Part of a small language model's weights.
Size: MLP 576 tanh GELU, 3.8M parameters.
Training: a variant of SOAP for these matrices, 4068 steps.
Each number is 50 + 12 x the weight over its row's rms, rounded and kept within 0 to 99. Layers, rows and columns count from 0. The size before them is the row's rms in percent of the matrix's.

# o: layer 5 attention output (transposed), 256x192, rms 0.132, rows 249-255, columns 96-143
# v: layer 5 attention value, 256x192, rms 0.148, rows 250-255, columns 96-143
# up: layer 5 MLP up, 576x192, rms 0.183, rows 0-62, columns 96-143
# down: layer 5 MLP down (transposed), 576x192, rms 0.192, rows 0-61, columns 96-143
o249 110:60 50 49 52 31 61 61 39 65 49 55 57 33 41 72 21 62 56 26 46 64 45 50 52 50 55 36 61 41 58 52 76 40 50 55 51 33 46 61 51 39 44 59 50 48 47 50 43
v250 102:64 55 54 52 64 70 65 81 52 46 39 38 29 58 45 46 47 37 41 44 46 43 55 53 36 41 60 65 81 47 39 64 65 46 63 43 44 63 44 31 46 62 50 58 57 56 46 60
o250 100:44 22 39 57 42 23 59 52 31 45 44 37 69 64 41 56 55 51 61 60 73 73 47 50 40 53 31 62 35 41 52 50 50 27 52 38 51 70 50 46 53 40 43 47 11 36 62 50
v251 112:58 25 57 63 50 48 67 53 83 64 38 61 49 53 43 65 62 57 44 37 42 34 45 33 69 37 38 57 26 39 39 46 49 67 68 37 37 59 36 55 61 58 38 65 56 37 39 60
o251 107:45 50 58 46 47 44 53 56 16 56 57 68 43 64 54 56 38 41 60 43 55 55 66 53 68 49 32 41 61 35 70 34 48 44 42 53 57 35 66 67 67 49 73 36 52 73 61 35
v252 106:65 61 69 59 53 60 60 58 64 60 51 53 58 41 63 34 48 52 32 28 62 53 37 44 37 28 60 63 45 46 55 64 36 47 53 57 52 32 55 38 69 43 62 35 42 46 61 51
o252 104:50 51 38 51 36 64 62 45 47 40 64 66 59 66 60 49 43 43 49 46 50 64 55 45 52 63 61 39 40 55 48 49 36 63 59 74 77 48 37 75 43 81 83 58 46 36 53 24
v253 102:34 51 27 37 51 52 45 57 66 27 46 71 38 79 40 55 60 35 61 42 57 48 34 56 58 34 53 61 45 41 67 48 38 51 38 68 54 41 47 51 61 33 54 40 51 61 38 40
o253 105:62 55 73 57 58 67 50 54 42 51 51 35 47 38 64 62 61 67 61 55 49 47 51 48 33 58 64 65 44 53 56 53 41 54 57 34 48 61 34 69 39 50 72 41 54 42 73 55
v254 114:33 35 68 41 43 54 35 54 45 49 71 30 36 62 52 56 35 44 34 47 76 68 42 55 63 47 43 49 45 41 61 48 39 38 40 44 52 32 63 59 49 73 57 26 55 77 61 61
o254 107:40 53 46 65 60 30 42 56 48 47 49 46 53 50 30 51 61 43 34 52 57 38 46 32 45 33 47 57 66 45 43 65 62 68 40 58 37 59 54 37 58 52 43 30 55 40 62 69
v255 107:34 50 35 64 28 52 55 46 53 81 34 64 34 50 35 40 34 54 48 40 61 44 46 47 61 62 62 23 64 39 47 60 52 47 45 60 62 55 46 31 52 81 65 58 69 47 57 68
o255 101:45 43 57 55 57 56 61 42 70 45 61 36 49 67 50 30 34 61 69 72 57 52 38 43 54 44 47 25 38 36 48 67 29 41 52 41 62 72 54 45 53 31 74 40 40 47 70 33
up0 100:49 39 42 36 66 54 47 33 53 48 40 51 56 35 36 66 41 56 44 57 43 56 69 50 40 62 67 45 66 31 36 53 59 78 58 80 28 42 47 67 74 51 53 49 45 54 38 45
down0 107:52 73 57 49 35 40 53 38 44 55 46 52 56 40 43 44 42 63 24 49 76 39 39 41 47 49 47 36 55 56 54 67 80 23 75 50 33 25 56 49 70 46 48 52 56 37 65 61
up1 100:57 60 58 48 60 26 47 31 51 38 68 68 48 60 40 21 56 62 54 41 50 57 68 48 65 42 33 46 47 42 48 38 60 56 53 36 60 48 64 21 51 42 62 49 46 45 33 50
down1 101:60 44 41 66 70 26 41 34 46 43 70 67 67 41 47 50 51 54 49 63 52 58 71 63 44 44 36 54 25 60 54 36 47 50 66 34 42 48 43 38 54 59 49 61 34 63 59 57
up2 093:37 31 58 51 54 33 70 51 57 43 51 45 61 67 63 47 35 53 57 47 70 55 50 46 45 56 54 34 67 57 42 42 41 34 36 53 58 42 52 32 43 47 53 57 40 54 50 56
down2 097:43 24 64 53 74 41 37 53 59 59 72 48 50 61 57 56 52 42 48 62 54 46 48 51 44 50 35 40 62 54 28 41 51 24 63 61 67 53 61 62 34 57 50 25 52 75 43 41
up3 089:49 51 72 61 61 52 43 59 52 48 41 52 48 65 58 32 40 29 59 64 51 57 52 55 50 53 33 51 46 46 63 72 36 67 47 32 63 52 26 64 40 40 47 45 51 65 45 17
down3 085:55 50 46 28 56 49 37 36 46 14 52 47 48 65 62 51 69 62 58 47 54 56 56 52 56 46 46 41 54 66 43 48 73 52 62 49 43 45 61 27 47 40 60 53 42 40 71 50
up4 096:59 43 52 60 40 43 50 44 71 23 48 45 63 61 34 39 33 67 51 35 36 60 49 46 47 40 43 46 43 63 66 49 56 37 51 51 39 45 49 52 53 41 54 46 24 73 50 52
down4 090:63 39 53 21 39 48 29 23 41 45 35 62 59 34 60 55 49 51 42 75 52 59 64 69 58 36 54 57 45 73 42 59 56 42 41 44 26 33 25 45 39 65 47 52 64 63 54 43
up5 091:44 45 50 61 39 51 66 30 58 50 65 46 61 73 50 79 57 46 59 64 40 46 53 55 63 46 44 41 56 51 48 24 40 36 48 76 65 55 26 51 58 51 50 47 42 40 69 80
down5 099:65 50 32 25 49 62 40 40 50 54 29 58 62 21 63 63 53 45 53 73 44 61 45 34 43 49 42 59 47 61 56 45 38 42 49 33 41 56 49 69 63 59 78 43 45 63 42 31
up6 099:30 57 45 49 38 37 55 67 53 35 78 45 59 63 36 54 41 49 38 46 36 45 44 64 46 64 62 31 63 49 40 55 58 46 47 30 38 33 35 45 70 39 59 48 43 51 58 40
down6 094:81 55 32 53 48 60 27 65 48 27 50 43 62 57 54 33 19 61 51 50 55 46 62 53 56 50 40 34 39 31 41 39 52 31 61 57 60 32 55 42 34 52 71 61 68 29 54 55
up7 104:48 46 52 41 40 60 60 55 64 42 62 58 56 18 34 55 46 42 22 63 40 49 52 66 52 60 51 55 52 26 50 56 55 78 57 50 44 46 62 51 47 39 57 67 68 47 47 53
down7 102:48 57 62 47 51 35 43 48 47 39 58 39 54 48 48 49 62 47 50 43 65 51 30 36 31 48 36 56 65 28 51 54 44 46 37 60 62 64 47 29 48 56 31 29 35 27 36 56
up8 099:53 34 61 39 20 58 53 49 53 49 20 46 50 61 48 42 54 49 41 49 46 47 40 40 78 49 45 64 67 58 36 43 57 44 51 61 34 59 36 51 47 49 52 34 69 47 41 65
down8 100:46 66 43 60 42 43 45 17 64 34 49 54 62 34 56 50 44 58 62 74 48 52 62 45 65 67 46 59 55 54 33 53 59 44 37 59 66 42 39 50 49 36 34 35 62 38 35 62
up9 107:56 52 73 49 76 54 33 48 63 54 39 29 44 39 44 36 62 67 32 56 55 52 44 45 43 32 45 46 45 74 40 47 53 41 49 63 43 38 27 58 70 42 58 26 77 23 69 47
down9 105:43 39 44 71 47 35 60 64 47 48 73 39 56 43 43 60 62 58 54 51 61 59 44 59 27 43 62 39 48 65 58 69 43 71 47 30 58 59 42 58 47 71 46 34 58 53 40 43
up10 098:50 70 60 61 35 54 40 53 53 65 44 69 67 38 40 34 37 47 54 51 35 40 54 27 48 50 62 44 31 47 53 45 62 70 50 51 43 64 23 77 81 64 52 44 50 54 33 28
down10 095:35 63 58 30 34 52 59 63 40 47 41 54 41 55 61 44 54 56 46 73 77 57 45 48 33 50 51 41 65 49 37 42 54 56 47 39 64 48 65 58 64 57 43 55 60 57 57 55
up11 094:46 52 54 20 55 54 50 47 55 76 48 35 62 46 47 39 70 47 54 68 61 40 48 61 43 42 66 57 64 62 55 59 24 47 38 47 64 06 25 33 35 64 68 54 52 45 45 56
down11 095:39 52 31 76 54 42 69 41 44 17 56 67 50 53 41 61 37 59 69 44 54 58 38 34 41 47 42 35 45 16 38 47 45 40 52 54 36 52 41 65 47 21 59 66 47 37 62 50
up12 090:59 51 52 58 47 46 59 22 86 68 50 52 63 36 36 62 52 52 42 63 68 35 34 57 41 52 32 21 70 45 67 54 60 48 44 43 31 37 77 44 46 51 60 37 41 50 43 40
down12 092:29 53 40 58 42 64 82 65 50 47 59 36 45 69 28 64 49 52 60 38 34 66 63 71 60 51 49 69 40 49 61 56 46 30 52 50 69 52 42 48 42 32 38 47 64 55 45 74
up13 093:32 65 54 60 36 43 43 40 47 54 55 41 38 40 55 31 51 47 50 56 50 53 64 28 56 72 35 26 65 44 61 54 48 34 70 71 32 45 67 55 61 58 32 43 46 44 36 82
down13 088:43 61 47 55 52 51 42 67 32 45 37 48 54 31 48 50 52 54 48 56 60 40 36 54 56 44 47 64 50 75 56 55 48 36 56 60 35 53 65 64 50 45 48 51 48 35 19 61
up14 091:66 41 38 67 31 50 52 63 45 76 51 28 61 51 25 51 45 36 55 65 35 47 62 35 47 52 53 46 53 62 49 42 48 49 57 44 48 69 56 61 45 38 47 80 38 69 32 42
down14 094:58 46 51 35 45 59 64 34 55 58 68 66 27 95 66 41 50 61 58 31 31 34 52 67 65 26 54 57 53 54 35 42 45 66 34 54 42 52 61 44 48 59 44 64 40 57 45 59
up15 100:23 51 41 39 65 65 56 52 44 43 33 52 72 49 67 77 54 52 60 60 48 57 64 71 24 66 40 51 39 49 52 44 54 56 58 41 58 26 60 45 40 37 43 50 78 61 48 33
down15 096:42 68 79 46 28 50 56 57 49 47 52 53 38 55 52 44 50 59 42 44 69 56 57 44 41 69 58 66 66 48 47 52 42 53 51 52 58 66 56 55 49 48 45 62 50 24 43 68
up16 101:60 61 46 52 42 48 43 59 41 25 41 49 50 49 29 55 58 13 66 49 50 44 86 48 57 47 38 44 48 56 50 52 69 70 53 23 38 30 42 47 34 47 42 66 43 53 58 47
down16 095:55 30 32 51 30 48 56 55 43 59 43 43 68 59 69 54 56 54 48 59 48 39 80 41 62 44 73 28 47 68 40 39 73 60 60 61 60 57 43 45 22 52 53 76 39 59 56 50
up17 093:69 72 46 37 39 53 65 33 34 53 53 64 62 37 66 64 44 42 36 43 46 47 50 43 54 43 53 42 52 57 68 57 23 42 47 61 44 59 67 48 43 60 50 55 51 47 33 37
down17 093:44 57 49 70 45 65 48 55 54 65 50 45 37 39 45 49 39 47 59 44 75 48 51 54 45 72 14 57 40 51 36 56 68 73 55 48 43 74 57 21 51 56 49 56 57 45 58 54
up18 097:47 34 53 55 67 45 44 67 73 78 47 37 56 41 56 29 58 41 37 69 56 33 56 29 49 23 44 63 59 55 71 46 33 37 56 62 52 52 32 67 65 42 58 34 56 60 67 57
down18 099:53 39 46 34 55 43 42 50 33 58 43 70 33 64 43 42 46 55 52 67 48 47 32 52 49 40 58 36 52 32 52 57 67 40 39 23 56 63 55 53 56 51 83 64 49 58 64 47
up19 096:33 64 42 42 47 57 50 56 67 24 40 36 42 59 52 66 33 38 46 47 56 42 61 39 48 63 44 59 56 51 64 52 53 49 36 47 50 27 42 24 46 51 41 49 59 49 53 36
down19 101:74 64 62 49 72 50 46 39 58 56 42 53 62 60 37 67 47 38 32 32 44 44 46 34 44 41 39 54 53 49 42 46 44 69 45 46 62 47 44 31 44 43 25 57 49 76 58 46
up20 090:46 54 42 57 27 29 39 61 41 79 54 54 49 52 56 36 56 43 23 61 45 62 49 44 41 31 50 47 62 45 50 65 55 65 50 60 69 38 44 65 47 37 32 55 53 43 64 38
down20 090:57 69 57 53 34 67 41 67 44 60 65 39 35 51 39 57 23 72 59 51 42 51 36 30 38 65 41 50 28 54 47 45 44 66 21 31 60 58 51 50 56 65 50 47 50 74 38 47
up21 099:63 49 52 34 45 37 43 39 60 39 54 55 65 53 39 77 27 56 60 51 33 53 72 58 41 38 46 58 21 48 64 40 53 41 48 43 51 73 44 43 51 57 39 29 45 41 45 48
down21 096:70 35 38 28 68 63 34 55 68 67 71 45 63 68 48 44 59 48 68 63 61 59 58 58 53 58 38 48 64 44 48 51 74 78 51 47 36 57 52 72 46 58 36 70 59 47 57 51
up22 098:60 44 56 65 44 63 51 42 68 57 61 64 62 52 63 55 38 57 34 44 25 30 80 49 64 58 46 60 61 58 44 45 81 36 64 35 30 51 63 30 58 34 66 42 35 53 40 64
down22 099:72 75 45 47 20 40 61 54 59 58 56 28 55 33 53 34 35 50 56 43 57 65 33 43 59 49 36 55 78 53 55 62 59 43 64 56 33 47 58 52 51 52 61 44 44 44 36 46
up23 106:49 54 60 44 79 58 51 53 46 65 48 68 61 58 55 71 45 48 58 53 42 28 42 59 36 45 48 52 49 35 36 52 38 46 56 66 73 33 43 51 17 52 29 61 40 55 50 71
down23 108:48 36 59 69 56 33 50 65 48 38 50 62 42 36 54 47 53 49 32 70 47 54 57 56 54 46 49 62 35 32 51 73 53 54 47 36 49 49 64 37 42 41 28 46 58 73 64 28
up24 093:46 52 45 60 52 28 51 47 65 52 35 39 69 59 59 44 57 58 49 32 58 50 45 58 44 59 49 45 62 29 70 59 44 54 50 73 43 67 41 72 54 31 64 51 36 46 56 43
down24 082:48 34 62 69 76 65 44 44 35 39 55 66 52 44 43 59 37 59 49 82 63 54 43 33 35 41 54 51 79 52 70 54 34 35 62 62 55 39 62 60 45 27 35 54 62 59 60 55
up25 097:27 49 28 52 59 42 63 53 46 36 42 43 35 49 49 57 62 68 64 55 34 42 49 54 45 51 52 45 65 51 52 42 60 25 65 41 51 45 54 34 62 75 47 34 65 45 43 56
down25 094:36 38 47 60 54 33 35 31 41 76 47 65 51 51 46 26 44 56 50 59 78 45 61 73 53 51 62 52 38 58 55 36 51 55 24 25 40 36 47 64 41 64 52 51 48 53 37 48
up26 096:46 43 55 48 41 55 30 38 39 57 70 44 71 66 70 45 44 56 52 51 67 41 61 59 57 41 54 28 61 51 17 55 70 31 59 19 51 41 49 58 42 50 47 66 58 59 42 43
down26 104:53 43 39 71 38 38 53 46 41 53 42 53 47 69 50 71 43 55 44 57 44 52 23 55 63 56 54 52 28 51 48 47 60 49 50 39 64 52 68 32 72 49 31 45 61 41 60 62
up27 097:59 58 76 44 42 39 46 36 64 70 52 46 62 47 52 46 31 23 42 72 39 56 41 67 68 47 37 50 59 33 63 58 61 52 55 30 51 50 28 68 37 40 41 63 63 64 48 39
down27 098:37 40 38 50 76 58 49 57 46 42 47 43 64 51 47 31 61 65 52 41 68 42 37 59 44 47 43 48 64 49 70 53 48 63 48 71 26 64 50 59 55 42 43 61 45 36 55 39
up28 102:43 39 45 39 34 45 42 45 63 62 46 55 44 70 41 63 55 68 52 41 48 59 50 29 31 37 34 35 44 45 34 29 67 37 49 48 36 23 57 44 49 40 46 40 28 35 62 40
down28 107:34 33 43 30 37 48 49 36 57 44 29 41 62 61 43 63 39 35 40 45 37 58 63 44 66 41 65 37 45 42 53 22 56 37 73 41 33 44 78 56 33 43 52 50 62 55 49 51
up29 100:58 59 57 57 61 65 13 42 47 55 47 52 59 56 54 50 62 54 38 47 42 45 60 39 41 36 35 30 49 43 54 63 83 40 35 78 42 24 57 47 34 41 48 40 62 54 75 46
down29 104:49 55 27 44 62 36 48 55 52 53 47 73 39 54 72 50 54 61 57 50 60 61 44 62 46 55 66 69 50 45 40 62 71 36 36 45 69 55 24 66 41 40 64 55 41 54 43 31
up30 104:61 38 66 52 52 56 58 56 49 68 33 57 67 43 80 48 63 55 52 22 47 40 54 58 50 86 50 54 67 61 73 39 54 55 35 59 49 66 37 43 48 58 53 19 59 58 37 38
down30 104:41 46 33 43 45 48 44 67 39 57 63 49 55 30 77 64 42 39 68 45 57 50 49 53 31 48 59 45 51 47 59 32 48 55 47 45 28 52 57 45 50 72 34 49 52 82 49 63
up31 100:33 45 48 33 75 50 44 37 57 52 55 45 49 44 50 57 56 56 35 42 55 58 67 54 44 57 39 61 43 52 50 58 56 54 34 49 65 50 52 75 62 54 53 46 47 47 54 41
down31 094:36 48 57 54 68 44 59 73 43 50 42 50 48 38 56 52 50 66 63 31 39 60 32 33 43 47 44 49 53 44 37 39 51 44 46 69 22 50 54 45 27 62 65 40 62 44 33 43
up32 101:70 47 47 38 57 78 34 59 55 85 54 44 74 36 51 71 46 43 62 56 45 42 51 44 61 59 46 58 55 45 56 67 56 37 50 41 55 49 52 49 62 58 64 30 54 57 43 46
down32 097:54 62 51 74 46 41 49 67 31 29 50 57 46 41 32 62 22 53 47 53 37 59 40 57 49 59 53 51 61 60 54 44 48 48 36 66 46 45 62 48 43 59 79 34 49 59 62 53
up33 104:47 29 62 40 69 45 36 32 15 67 72 65 35 54 51 51 60 40 52 55 54 34 44 50 26 44 49 59 63 42 59 55 49 55 43 49 51 46 54 63 57 54 69 45 53 43 44 54
down33 105:59 47 47 32 49 37 52 55 38 48 42 44 46 51 47 68 51 30 55 54 36 71 63 46 50 48 34 53 44 59 44 47 38 44 63 64 52 50 76 67 78 55 71 39 44 49 30 46
up34 099:58 45 54 58 29 60 60 45 36 37 77 31 63 63 18 49 54 61 50 46 40 61 56 66 35 57 63 70 45 33 60 53 55 58 56 56 60 62 28 40 66 51 64 58 32 43 51 67
down34 095:29 38 66 49 49 31 57 60 57 49 39 39 44 59 40 34 48 28 48 24 55 66 54 25 46 49 45 40 47 41 59 48 57 48 35 27 64 52 55 56 53 39 45 70 40 61 54 42
up35 101:36 44 54 36 05 39 43 62 58 53 43 42 60 53 32 52 47 50 44 63 48 45 46 46 49 36 31 47 62 58 38 40 58 59 64 36 53 60 64 56 44 35 58 63 53 48 44 44
down35 095:48 60 50 45 50 32 27 36 40 37 43 39 14 33 37 45 52 43 61 51 50 47 23 61 67 50 61 47 55 53 56 67 56 45 55 33 55 61 35 59 46 49 48 54 50 48 67 45
up36 101:50 72 52 36 52 54 59 34 87 60 38 41 72 27 46 48 35 69 37 38 42 67 40 65 54 46 44 61 55 68 59 54 54 55 46 40 45 57 34 34 38 30 49 57 69 23 55 39
down36 100:42 71 52 52 41 59 42 46 50 49 41 54 46 42 43 57 52 52 54 62 48 45 48 32 67 56 40 63 62 26 64 33 50 56 38 42 61 47 54 68 53 48 52 69 49 30 62 41
up37 097:62 59 55 35 58 67 58 37 54 62 51 69 46 63 31 57 62 33 39 53 69 50 58 55 49 40 41 41 50 43 46 41 59 50 57 43 71 39 59 39 40 49 66 29 37 57 58 55
down37 105:39 32 59 49 69 34 56 43 31 43 42 41 46 67 36 36 45 82 42 38 47 39 48 51 50 51 46 53 51 47 51 46 35 42 64 69 29 62 45 41 58 47 35 45 61 49 58 40
up38 096:46 40 42 64 38 54 44 48 74 48 31 59 44 26 38 54 53 53 50 50 43 54 60 54 41 48 53 62 47 39 36 44 59 43 43 60 61 51 49 42 59 66 50 58 50 47 51 35
down38 096:56 51 74 47 63 32 64 53 45 50 48 60 51 68 57 51 51 46 43 47 37 71 64 51 65 60 64 49 36 54 34 47 57 45 49 57 66 66 51 59 46 50 52 42 55 57 32 34
up39 100:30 47 59 25 53 48 49 58 68 60 54 29 55 40 52 59 44 42 63 23 37 52 71 48 65 44 57 42 62 60 47 61 44 64 70 38 43 78 56 59 70 42 43 28 50 36 38 56
down39 103:47 56 52 48 36 53 42 54 63 71 60 61 63 47 56 39 61 68 48 57 67 33 62 40 52 46 35 23 59 71 41 47 49 67 50 37 58 42 42 58 54 39 43 46 26 44 48 30
up40 094:43 50 53 54 47 36 47 39 43 27 61 97 59 54 36 53 64 47 40 51 53 16 54 46 57 40 41 33 54 15 42 57 36 48 46 59 77 48 42 51 50 60 35 75 25 32 30 34
down40 092:49 42 39 54 41 52 41 47 60 65 57 42 42 55 43 50 37 45 89 51 66 77 50 66 73 52 70 29 39 55 52 36 51 41 48 42 46 35 55 35 59 42 50 45 50 49 73 48
up41 097:55 83 56 65 42 69 58 61 76 63 63 42 33 52 48 61 65 57 48 63 34 41 28 48 55 78 56 64 42 56 53 63 48 30 61 38 73 54 63 44 40 59 48 45 54 53 56 54
down41 101:52 88 64 38 49 60 54 60 48 41 51 46 52 28 37 59 42 47 44 43 42 50 67 52 39 51 59 31 52 64 69 51 43 83 49 35 04 52 63 48 56 57 42 66 50 38 37 46
up42 092:23 63 59 42 57 57 54 56 43 59 59 45 41 52 54 34 59 71 62 42 50 43 47 42 60 55 51 33 43 46 38 63 48 54 37 63 44 41 53 47 61 54 66 49 65 50 57 45
down42 087:60 42 33 57 41 29 39 43 39 42 39 54 49 38 43 49 28 20 56 44 46 41 48 59 49 50 54 65 38 40 53 49 73 50 44 34 42 42 39 48 30 37 56 21 68 27 48 59
up43 097:60 64 62 50 35 59 61 70 43 36 53 58 40 57 47 56 47 56 24 25 48 53 49 51 76 37 50 45 78 41 64 50 49 48 55 50 45 56 55 36 76 42 40 38 21 47 48 57
down43 094:61 57 44 41 55 70 37 62 43 50 39 52 64 40 44 43 75 55 42 44 54 78 53 53 46 60 52 52 47 68 65 39 64 44 34 42 33 58 53 64 65 32 57 38 51 60 56 52
up44 099:65 31 31 52 54 52 14 39 54 49 50 44 63 59 62 32 59 61 35 38 44 44 67 58 43 49 60 67 59 42 40 73 42 58 39 59 38 56 40 45 48 44 59 41 52 23 32 43
down44 101:45 46 72 28 59 66 64 40 41 40 65 51 55 64 46 33 51 53 53 36 53 63 44 56 57 63 54 76 60 60 64 61 33 44 49 79 31 54 38 52 62 42 42 49 37 19 68 46
up45 097:43 40 35 49 46 48 67 54 41 52 37 39 48 50 28 55 52 37 46 48 33 56 46 39 43 29 55 64 42 48 49 69 57 37 46 59 39 58 43 57 64 57 30 49 47 47 67 22
down45 104:46 71 34 32 39 34 51 48 56 34 48 71 62 41 70 38 46 64 39 51 51 54 63 57 33 60 65 33 51 39 71 45 46 21 42 54 49 54 67 51 32 67 12 63 49 48 60 63
up46 091:42 37 50 40 56 47 63 56 44 41 44 49 51 66 38 49 46 34 33 44 42 50 35 38 63 73 62 49 48 45 61 37 60 34 43 22 74 39 51 47 51 57 68 59 65 53 61 52
down46 093:39 62 39 44 48 55 19 34 53 55 25 59 77 64 68 43 55 56 52 51 49 52 71 69 43 45 40 58 51 54 63 66 51 41 59 38 54 33 38 47 66 47 57 56 43 53 57 37
up47 100:61 50 32 65 56 44 22 68 58 23 42 67 58 56 37 64 51 46 50 61 51 56 61 50 67 45 52 36 42 44 36 79 74 59 55 59 60 64 31 43 69 37 41 36 46 30 58 52
down47 095:53 53 70 37 45 52 40 59 47 36 60 55 81 46 41 49 44 56 51 48 42 31 37 53 60 48 60 35 47 66 27 59 67 70 57 51 68 68 62 51 39 47 50 33 58 76 58 48
up48 101:27 50 45 36 50 55 52 32 45 48 42 34 61 43 44 46 37 60 61 53 29 39 52 36 16 64 41 54 25 40 45 61 57 69 54 77 50 52 63 43 44 32 38 54 52 67 51 43
down48 103:61 38 27 62 63 55 61 46 64 51 37 47 38 37 39 51 44 72 77 53 49 48 72 35 47 35 42 48 58 53 50 37 57 51 53 73 47 54 44 39 59 36 40 32 72 57 49 36
up49 087:48 37 38 40 43 57 47 63 53 64 72 59 57 49 61 76 79 61 36 48 66 51 43 63 61 45 50 47 61 51 49 42 65 68 47 62 31 43 48 34 37 33 46 42 52 46 55 38
down49 087:48 62 62 52 41 62 57 47 40 51 54 67 37 33 29 65 39 47 71 65 45 39 42 70 56 49 55 49 39 63 52 34 49 38 28 73 51 57 39 51 50 63 48 43 54 72 49 41
up50 094:69 57 32 40 58 57 56 69 48 35 47 37 68 46 23 45 79 41 45 57 54 36 73 60 47 53 36 64 61 47 44 32 49 46 46 49 63 49 41 61 67 49 58 48 47 12 36 53
down50 100:51 45 53 45 40 60 37 51 62 27 47 38 49 38 57 66 37 30 58 52 66 53 32 55 51 41 42 33 40 61 36 44 39 26 60 45 60 48 51 46 54 61 57 44 50 63 51 75
up51 088:38 34 36 48 21 45 37 49 60 64 47 66 44 71 42 40 66 45 34 50 26 38 42 38 47 83 52 39 43 62 32 73 46 52 58 64 49 42 59 58 66 52 74 41 56 50 55 42
down51 091:40 51 41 51 48 60 45 38 54 57 49 45 46 60 58 42 43 64 43 48 39 37 60 54 47 30 46 54 61 59 62 35 57 63 57 50 33 71 58 52 65 75 54 55 50 54 48 46
up52 098:55 43 34 66 50 61 33 34 64 47 36 57 67 50 25 69 39 36 69 66 34 30 46 63 69 57 39 68 50 48 55 37 58 46 68 42 56 48 19 45 63 61 65 47 53 53 48 62
down52 114:25 36 56 63 47 47 34 70 48 42 57 62 42 52 57 48 42 47 48 66 43 55 50 61 62 62 43 43 54 52 45 54 58 46 47 48 56 44 37 43 66 57 49 64 54 47 40 39
up53 101:53 49 48 44 40 49 35 30 73 64 37 46 37 59 55 40 60 50 60 61 65 67 50 63 56 49 50 67 54 32 41 71 54 63 43 60 40 66 47 40 43 53 74 56 51 54 33 67
down53 103:50 60 45 56 29 46 61 56 52 00 30 40 50 49 42 50 38 44 66 69 67 59 38 72 53 34 41 34 60 43 63 72 53 46 36 52 38 53 77 40 61 57 65 44 77 40 47 35
up54 101:33 42 43 37 53 53 59 51 34 55 50 49 49 54 35 51 53 44 35 65 50 61 57 62 40 42 51 70 48 35 36 38 61 34 50 28 37 50 69 58 54 55 40 69 49 55 80 37
down54 107:49 56 51 38 24 65 43 46 49 52 53 26 55 36 45 59 40 58 50 45 50 55 35 50 34 45 52 79 70 75 43 58 50 32 62 76 54 51 57 44 88 67 54 36 46 37 77 39
up55 101:57 67 58 57 46 58 35 55 57 33 46 52 38 41 60 43 66 54 33 42 62 56 56 39 59 45 72 50 49 56 65 60 56 54 30 59 54 51 56 44 55 57 53 41 17 82 60 47
down55 109:63 40 75 58 42 44 52 46 45 41 35 57 41 52 48 56 39 49 65 65 58 87 47 49 44 35 63 54 62 23 52 45 53 31 26 47 48 65 68 27 47 60 68 62 51 35 35 34
up56 113:53 60 75 41 54 63 57 41 56 57 32 71 76 80 57 30 41 39 44 46 52 42 52 55 54 36 45 39 45 27 59 47 34 43 53 66 36 32 35 57 46 70 44 19 42 50 28 36
down56 109:66 52 62 29 38 53 60 53 55 58 61 45 56 66 58 29 63 37 56 38 46 28 54 57 48 50 52 32 54 29 60 57 56 53 40 38 42 39 20 58 51 51 50 53 61 63 57 40
up57 099:50 41 55 46 51 48 42 56 32 57 61 55 35 57 47 52 46 44 39 52 70 47 66 69 59 41 43 65 54 50 44 44 49 51 60 42 44 49 54 72 41 42 40 66 54 55 37 46
down57 102:63 66 75 51 45 47 78 51 55 34 26 74 59 71 44 47 42 38 48 47 40 50 48 55 64 73 47 44 56 45 30 37 71 38 67 47 58 49 54 64 50 66 52 67 52 28 61 59
up58 098:73 55 49 54 48 67 50 61 53 37 46 45 39 57 38 30 52 51 54 36 63 33 51 47 33 57 68 30 49 48 59 52 70 35 35 33 66 51 28 56 65 30 36 42 40 51 74 54
down58 093:35 45 46 77 56 52 73 54 57 58 37 40 54 52 51 39 58 17 59 52 78 43 57 63 66 46 50 63 47 46 62 64 56 39 33 53 46 41 54 47 53 49 66 62 63 60 58 47
up59 096:61 42 67 50 41 39 43 42 63 46 52 50 22 11 41 39 67 62 44 68 60 45 63 47 63 14 49 49 48 38 49 49 48 64 51 52 43 54 64 36 47 53 59 58 77 33 62 39
down59 095:55 52 42 32 49 55 70 39 73 53 62 49 58 51 64 37 26 33 66 65 53 42 49 61 54 51 49 53 59 51 53 41 60 46 35 30 64 49 60 68 54 64 49 55 45 56 49 38
up60 103:69 37 47 26 37 52 32 44 40 75 51 39 62 53 64 45 58 53 52 40 48 58 39 21 40 71 47 40 43 58 46 60 31 50 38 41 62 52 48 38 66 57 43 36 40 37 41 51
down60 087:40 43 58 66 55 45 37 51 54 72 29 48 63 33 48 52 58 37 53 34 64 35 50 54 41 47 56 56 46 43 65 64 53 68 29 56 60 41 48 45 39 61 58 50 41 34 24 45
up61 092:49 52 50 47 53 52 35 56 69 37 69 50 39 47 44 62 68 39 43 23 51 63 51 72 40 24 53 57 67 27 66 39 42 46 43 48 47 71 54 46 32 45 64 54 63 49 62 60
down61 091:44 56 55 37 43 67 63 53 50 62 33 55 54 76 75 29 31 25 78 33 73 57 34 67 36 45 54 38 54 49 55 71 59 58 45 63 33 57 47 53 47 52 59 59 27 53 25 48
up62 101:60 60 26 48 43 81 50 29 47 53 77 60 71 46 41 55 19 57 43 55 38 58 68 48 38 41 59 72 49 59 50 29 48 51 34 56 57 63 36 53 48 57 42 37 73 64 59 44